Weights of a small GPT-style language model, trained from scratch on English Wikipedia: 17.5M parameters.
Each number is 500 + 50 x the weight over its row's rms, rounded and kept within 0 to 999. Layers, rows and columns count from 0. Numbers have three digits each. The size before them is the row's rms in percent of the matrix's.

# o: layer 9 attention output (transposed), 192x256, rms 0.28, rows 20-34, columns 0-63
# v: layer 9 attention value, 192x256, rms 0.257, rows 21-34, columns 0-63
# q: layer 9 attention query, 192x256, rms 0.246, rows 32-63, columns 0-63
# k: layer 9 attention key, 192x256, rms 0.241, rows 32-63, columns 0-63
o20 085:539408375450475454581542476540474497475498364541464532613468517493519507491583423546497479486465457433581409537507505521424455509539523526572437545435527489517439475508542394484637557528547453
v21 093:525467494499521559466458530405478416434593451469554572383485572567511518464488503465501515463423518495482495592429556512508428408439422541462544438443500402583438364482428531513498490587555448
o21 096:434538513582525525562498586460477526535500532549537477448427423417389444456357425462524488438518514506506540545503528478533477471563453524605581440520506437494504456533403480544455501499552469
v22 086:494443621570449514572458526526484465470575475483520523514510523510465549570446461496514478525535543438527481483537472523482565480499483538478565495509423452545497558446486425445514499481461522
o22 092:487489554547425465477410458493434480463562499496511530529396471527322459566603518499519528560545593444503459479502532515484581455517467530543508413433496492567476397586523521472475504482468482
v23 093:490525530521535521474569502529460494468566497492435485563563561513451504460476576524507519452486520491511524440570570511426507492418344453485471621422585507473553514563370421529480521472473483
o23 094:550444584483477472495450462465587454449424498491478486499521561507485486474574541444483414422542545455563499470489469495525435484502432418508444508479538520474535589481475491481501453461526498
v24 089:545450516555473481475531466508549581648482470451503453522528453512515519518546488509477472593611522497427500485556467548416409557474440639385392443536494503417478430527536613534527436436522445
o24 092:570505468553474523363562444453526570554532537498549485463538429442561484463512491559516534468606594512479559418447529596546472533478555488502588429529515481506626480460494577529503584513429460
v25 100:496557590594447447450492479552475494514517541418417440556634475491554404508484456490419523430529450541472519557458467483553441463551481480558488495586472482479433502461524471513448512520527506
o25 097:494505494525501419453506515552470440551540617478435469519629535564474499522528565474518499426425395506485490401435600430517482570545517506511468578528529522523486541459481418552463544547568518
v26 093:478493490475540572480528424558500510541479602453510572562491520510559502555548367506520518448523501462492532409603507491549421449503544536519422486534558542540478551533501490572431472464588450
o26 096:495499505484507475417483473525566520463515521473517533514455491547497500481549447523495495496537493471594540559574523514491480479494599469522477474486556568509485552479494548497515556496389470
v27 090:466508483494542369421454533538537470537580459548473471567521541486448497451522550494488523482501523401501476422534506469461596498522543539546490470499603447521505506498423561497537544487501479
o27 091:428468500531525454415530608461428496485592450493420469564459613489414483478505490525393500488553472554430487584489476418477604420531461560550482429464537474523481481515502526504567559473512570
v28 097:477506581466579441527552532492481574550521495535463498448544479516529474504491540574595429555452497583484530457544497603416449443456505479463463571456399564426553497502515511532540459483444478
o28 095:460539506389578605472503495452543477503425471471463434497513475464531475457553524490539452554475577522454547440496434481501471593483482474484498513602434557473535436438475464526516485445387423
v29 095:522523454493486497512448575471517527490526627450537515494398479521565539510481422573573506557504480641521601520527512444455517513476475561483470476540525563565478518429555559593595490501475515
o29 101:420430456476515481437510420426416584515500496449573503425489403563567515513538470533559547540454495545521442453552486527471568577519514581527491464472430509496519473493514567470511503560563546
v30 093:561540519520500481559489489541424498502572450490531572540491475482538504559424470457535540495536442497553517534415641485503473581442537484533435492437460510601453595554490505494475443524467530
o30 095:548477481523574442505490491498492546519443554494538546473490524537408570499536432486405560549580463487571496543484536461569429589473466552460536468536501445674403498498449487416441373546473426
v31 098:554431482479595676509423470460444484497557411560477485464541578495479444498469485463610580510600440445386419499486430500477465536480489447463495514477485460524518547446477425549517545468397490
o31 102:529451436450465549559475538391466419483498472511485534466431505485440579533509507484383496536463544483551582437432521518469479482444567435426481567464507450447455495569412426472521456466420437
q32 067:527563490467467393439468493351539524503531532414489472615441474479466500507493495395450534567575560409487562396494530546479597434441488513476449461643519486552540533505499517522483549507519568
k32 065:495488496575448595457463465515588482486425457505512572525388476459438472407534409560433442483443438499541470497535485514499479565431437453444533480518492473535547457446524519504590420540489540
q33 091:485523542548457543468495489466567433459592523464516580470457477467490466481408464509416508529543501441457509507553419509496580493497339479446581520448411522479473532525592519559525431512587484
k33 062:481428575582497528486434465445549456371470518462511532556542503607521580446583460520494551518447489470470439476461426521516562485476399480472510550543429478381588443497501550435505375486396495
q34 074:503475437499565505542557463478364634530465511463439430539504510552554509544584512461512526448522521469523468472432591461515427469571579623564526450512549482515568466501479474402485614491356465
k34 071:452503420480490521403574532449456557516532533485493496446507491416455500545471504544516420460482499526449492559546544499508498520484574474466533517415497525552497452502416426503455518505586592
q35 068:495497513541523637478477462507409561412533443469504548483404560456475559493536579515500449510498424520396466502523503450498481515547501488597441500451544595421493528579510496446428479514527568
k35 075:463522459478484551485540479576445559514477520540480461516477575457477510500519504500491478487584489455495461509517498538481462475509567432455489562526455499436474547452528369493533552486550535
q36 096:481454481421468499432544471480499514569431528530509521542549440590492501526439578455504549448418475484570504442522469468591522502458627514497530549501480453540590420505457455468538495502558365
k36 093:445435463377476461535542517449466477587584519571510546459463511526478483474512487513529514518488576566504442499485521421542498500581405478527523544470479471488557450495484552625524381540518484
q37 082:531517494501580482502508451482477578421564443512422479574491451474503544480540628439490520507517470553505467576490475365532475495513556565523583479517495620481458511546574443529481508498584540
k37 102:563514422479484482485461508447431522486407483504456474563401453489583515436454537476537479548495593507520542499506470531460478530468512540581436487546428451457473500534508346466512505444587579
q38 110:431509419665430476438488383470442486495573532635610451450469535491532468550441442448446500478528499435490421486538476501584530469460489457494481502432473460494543512493487517545503410535529547
k38 110:534450481576502461419545507487505527590561475555525401542540547576534569556600559503520604573425462517533519492526430516460434426462569480467472453402524465465526564491540445414517510494403478
q39 113:478434563483577483501537483496454477417585483542575506565439536488519517458608530491468483495537527498454527543583452554519599429522438434573558565520541471396481490483497482495459558519492590
k39 121:411606483451523419491626464459426591403546488493493502507647576525542560484507505548521468448539517465437495569501552518472425536505554521447502505593435502558524521469449486512498446534492490
q40 081:449491502477491440512569502548476529485452514456484438430533538505585480508478513454539470483399518573516577587555519477544382500552570511550469473526551481557437433489420432422487535481483435
k40 080:476457472524566519473507537562474370506446587533453535509453527513492473373561521534488567410450672474487546424432427529530498563481468511493511502495362570510523528464502468549582543499474427
q41 058:482534417551544504485537477510546523568481488524500546541453530454530488502497474478492476499480558514494462490465540572497525462573566518519486418495504606464486498533527456582511550509530595
k41 067:428547560507475388437469486550564428400525515483525517473458435527505486485595444582401493519532513499456555513512496473535513552472427502418542555592408506466608570521538531437615505525545455
q42 066:458458551515465504537436563558476523466518467505495447566548482498490467494567473494480441539496463544538546386592516481505367525553546454557601571544556465480488483476456544502465443506484471
k42 071:599483479576554474478530530501446521526395512513478454492446445554599518486454590500554490516521500494469448504475487511510483489439538449544460441412509459484456421509440504509394496462497487
q43 083:478596557482551479485452504446456517483463397431472398570555485560506516492579544476506428435435524553466551437463519453514487440543591526490486447565558425533467472574482439524550593493477512
k43 081:539407436505554605431503510488499518421499413534500435469452505417610457543547489476468475599484525524407546454510488477526535434539529378493438492533451517531520475486526462440484356453563625
q44 084:427500493560468501485496507558580362629510541491533586491433563441468470546497473527458445594556414472497498478506461471438462525516454528525536478523462527499535479522525465476588536503478479
k44 090:426565510483426421530470486448544491482520484500483574452550477475450564441453466569560489437453472494512515510479485433470497490503456535483494468581506457504540531582521493554521478576626396
q45 103:407468527467587453539507516465510539515532470488481464532606501509572503525578493557511437427520470477405548507488562492589512404558507451436546417523532578541524538468498444622599547547472527
k45 109:450524578476408501513520587490478428533502477533663529482525555553626509493434536531496401512483506529494540580463579501536470490506478548444431507483470517490492529526472471543600542539496501
q46 113:488473594522581487478475555536491444435536472543433480523471467499446500481465599554418518467535525441487512518428504489430506552492501448448477498490527447442523493528497492460492526434506577
k46 108:447425477560421512493519497474462487611614477532435514448505424584539586503445487453403535533494538514486495376480461496629537400447525470487484517495429505467490475532540502426540528434476463
q47 105:512447415527575552548549463492556522499480546564528476427496567451536462410552478462550477503567522517509494559471464493566503506479505494521426446455450520494539523529577582454474376473533555
k47 116:574454455550525548438484509551465507632505526459463451493397492458460486533522422501534511519476454536505490484447513519503446491534517504533452505412468525511572478526449536469579450489513442
q48 104:508599476460532517509384534548447514522492519514548553488546532506568510531490412484457492500393378513464577536487640443524520549544498515470480578537464496538529489611530459473476552564503542
k48 103:512563616542508565493454494490532614437551553438475493539560507469522502476473485482500495541564508430526468495483454587552476366495544401454440485677430560545489530479500496531511493534519473
q49 118:462501493538464537418564528530564547455512560563492509568561439460571465416494459466511448497573515578484558418477577468486461494542484526540504596596481545463546622512465481475470570480483414
k49 100:446563529436509468451493532468448546425444443501503523582514458396437490550511480543600539515485644490480497446577430519475433452489548429519477447482411477524453467492526499529454496459494516
q50 103:516492539423488506526491486465563487460588497539491428520493524541553458468521499543420570423565509486593516432596505467522421503498556524454436482475518459462459512518509544532489401617415529
k50 112:488421527441520496483558486466457520426511449552592477518474556546539501512541681514518457485468447536596528480505396539540490492492456454490429495469571466459477534467569464476594573488568411
q51 109:438447413558518526500479563444633526507491556450450491520431502437548420493594429512547510531549515423426531518503528471570485583549530526532498509537481463562528441500521493473617490446481462
k51 129:431475474542518410432500457488566556379484436556580531511481453508518584514529484500505524654495521513567561452489428551476512505412547521482510572413436554474553429486560490469533446453535508
q52 128:549461514386425539520511465389458463478499463535570485437500559557601502485486464477542419506484548588485473520533475464529488523436501568548559574407574567454463575583515527504473414617477475
k52 122:455462520440475503541483473511579459479453502446511577458469453530671573525467529522475459518502525594548448582563480566538481455502420505451541485617525579470543546480457459520490459553566466
q53 088:580514458488550587474446502472476561456529437480566474500486526448565537429537435449434528476573391444463527591520496481519491511467539467473501528549528470537452439482544378516472587548421484
k53 099:555544520382546452515505484498616483517446547463507561516522418542351459573482498504494514470455489556532460486501594448509382578427516592544574466459600427484513494562485530553521449526504504
q54 122:415469548512539497540424506420445521374453529523575507488556534458492498470487480527501453520516559483491425523543478515489492513554457424481496527478381448482433626550506538506486510492567503
k54 123:492439493574630521485549539494455567417442456573467532511401570447461492518473495479595491470457620505446511513535502484502455516519421469528516482541460471585469502458505499446574367510482573
q55 101:565464477458550511428590462429520512473416564510492515554466483485438478524565522496471508544514553471500587494500458524492478550497385447483549486431493524596507478477490555500534493465630562
k55 124:462425461489524447534537453415489494508507437506524472527513499513553465508451487512533480426520605492396435563546446575529450543512503496497557520459536550517560562467406458516455493490630554
q56 128:610462448457557493620537505504618489561478512478507548474486447506477517501587568535525515543414422505541567498579491549443454500528479530431536479530558559433512557433523555540485530561495392
k56 114:459439581481449563428470493455500491530434582566513534542370504508496499507499521419507532540521482650566497490478483531519473597458528440509471358539515438453436497539429563452509458473366487
q57 101:473588481477401492517483571454339442510509501555471542507449611593481396525500630480505542475493430531561469552477512503579561374537503486510475490430554543510562486412517468550412441489551564
k57 093:515550497524564422529572505434473567442466479517540429428534440388604459501453465498468395452501482514430559453403546474504425452523411517487510513462500455510492541536465485438507473480565506
q58 110:504429526470544451609394481513494502566544455569572431478430532409498517440474563452542494541457488448558479490456552556510527387535452461517561477518525487467521555528411532560548646504561440
k58 124:487433607603460499517485471496405529461557500515526485482447557494534376488487534445465476449529528455533507480465482477541574502556418511520468486462521518510515512499515545533463479525588528
q59 105:560470538561432422596400502486496462468507536486456491566500536530509511539516426520466493500544451516493422488506472423536476521549521541527453452482467462484528547497479523489529534486577530
k59 113:536500478519521560501511487443595549497463487351501504589467668534511511558509416545513436507536477552436514523487456524510426445479526457495525375498529511447461465452526477480542585464543635
q60 098:488470560545503486542535558564564570486397530445462527404489500422497510477501577496487461477498576478488515420506460485602472524539449531447521521562498490446490502465475515489472461467561526
k60 106:540511418474471512482458517530535438467542487491536513461515476477547494465493452539539446519578444531472480503537507508583513417532570481499497494487431495478489597500422488511437492493436477
q61 106:475539522432477560481454534534482528541430443423451473509561456490569455474483530434502420487509479524453449383531533446501515555481497516531554550513509429551537560572519556481461489519546362
k61 113:476482560472466469486561505515499514457564533543522435526595514526481588432506527475543467549500525581594555411519485467558590427541516517592562511539562473489585484480486427519629497570507395
q62 098:483485546384480474557508466461526486552489501492558579464504480546518471537499438524408549562454547475477447598538485535484562446374492544428528462516432478530495528568404500529361499495452460
k62 103:422467512532520447566529500473488499507488478557530614473533490495598490561441549519496615430445505430559442534424474507548534560529424405410541441542469481513482501499526586474489544461459512
q63 108:504552504475486477463540489483497486441465443547510477465503539563515499526534562477660511491514468460482523491489447512395476471452545550441486455509549510455657466549530551526550497508567451
k63 101:465544502499439515457588485447560401576538400532567644483506494421481391411462492459529492566494521475568482537451484544524567441577536439458416434491474412513587544517491486473547484517605521
v32 101:488487460476432498482516486428519474472509459548446582352532530638545531546528573521488566506562421459485509553527478502577509432538481505533475525508555477388496467523464520544466445537413448
o32 102:537411506512416477529319573471427497527514566550598471471536517403445422411465408447547483428527568503514476476473527437527508574459417466491483482491525502520557550398566581394539400515591568
v33 116:449559531512467493429548470453591494543407631488561463464492491461451445573458525394438503525476562500537492499553464418512491508410518531493478511496457488529564481508607346472519647507421528
o33 112:496449517512523510572494554465446500403615512550478534509513522491494463439464471539510506490464482493565477498443480562526506488597407460544410472543422456490448442476509554482535481386487526
v34 106:603548469474508491425497477594476469535458491517628584491430526486526627531489510512418511552533500551556516487507475538474471423431617478488495464480492533502617534425442436475552543469465519
o34 104:487558501525556457490576584498549523562424510500477456540501532467474444358496598509546408534414548463421502557464415484491505507508491581505423582509443437434515508560518504563498429452560500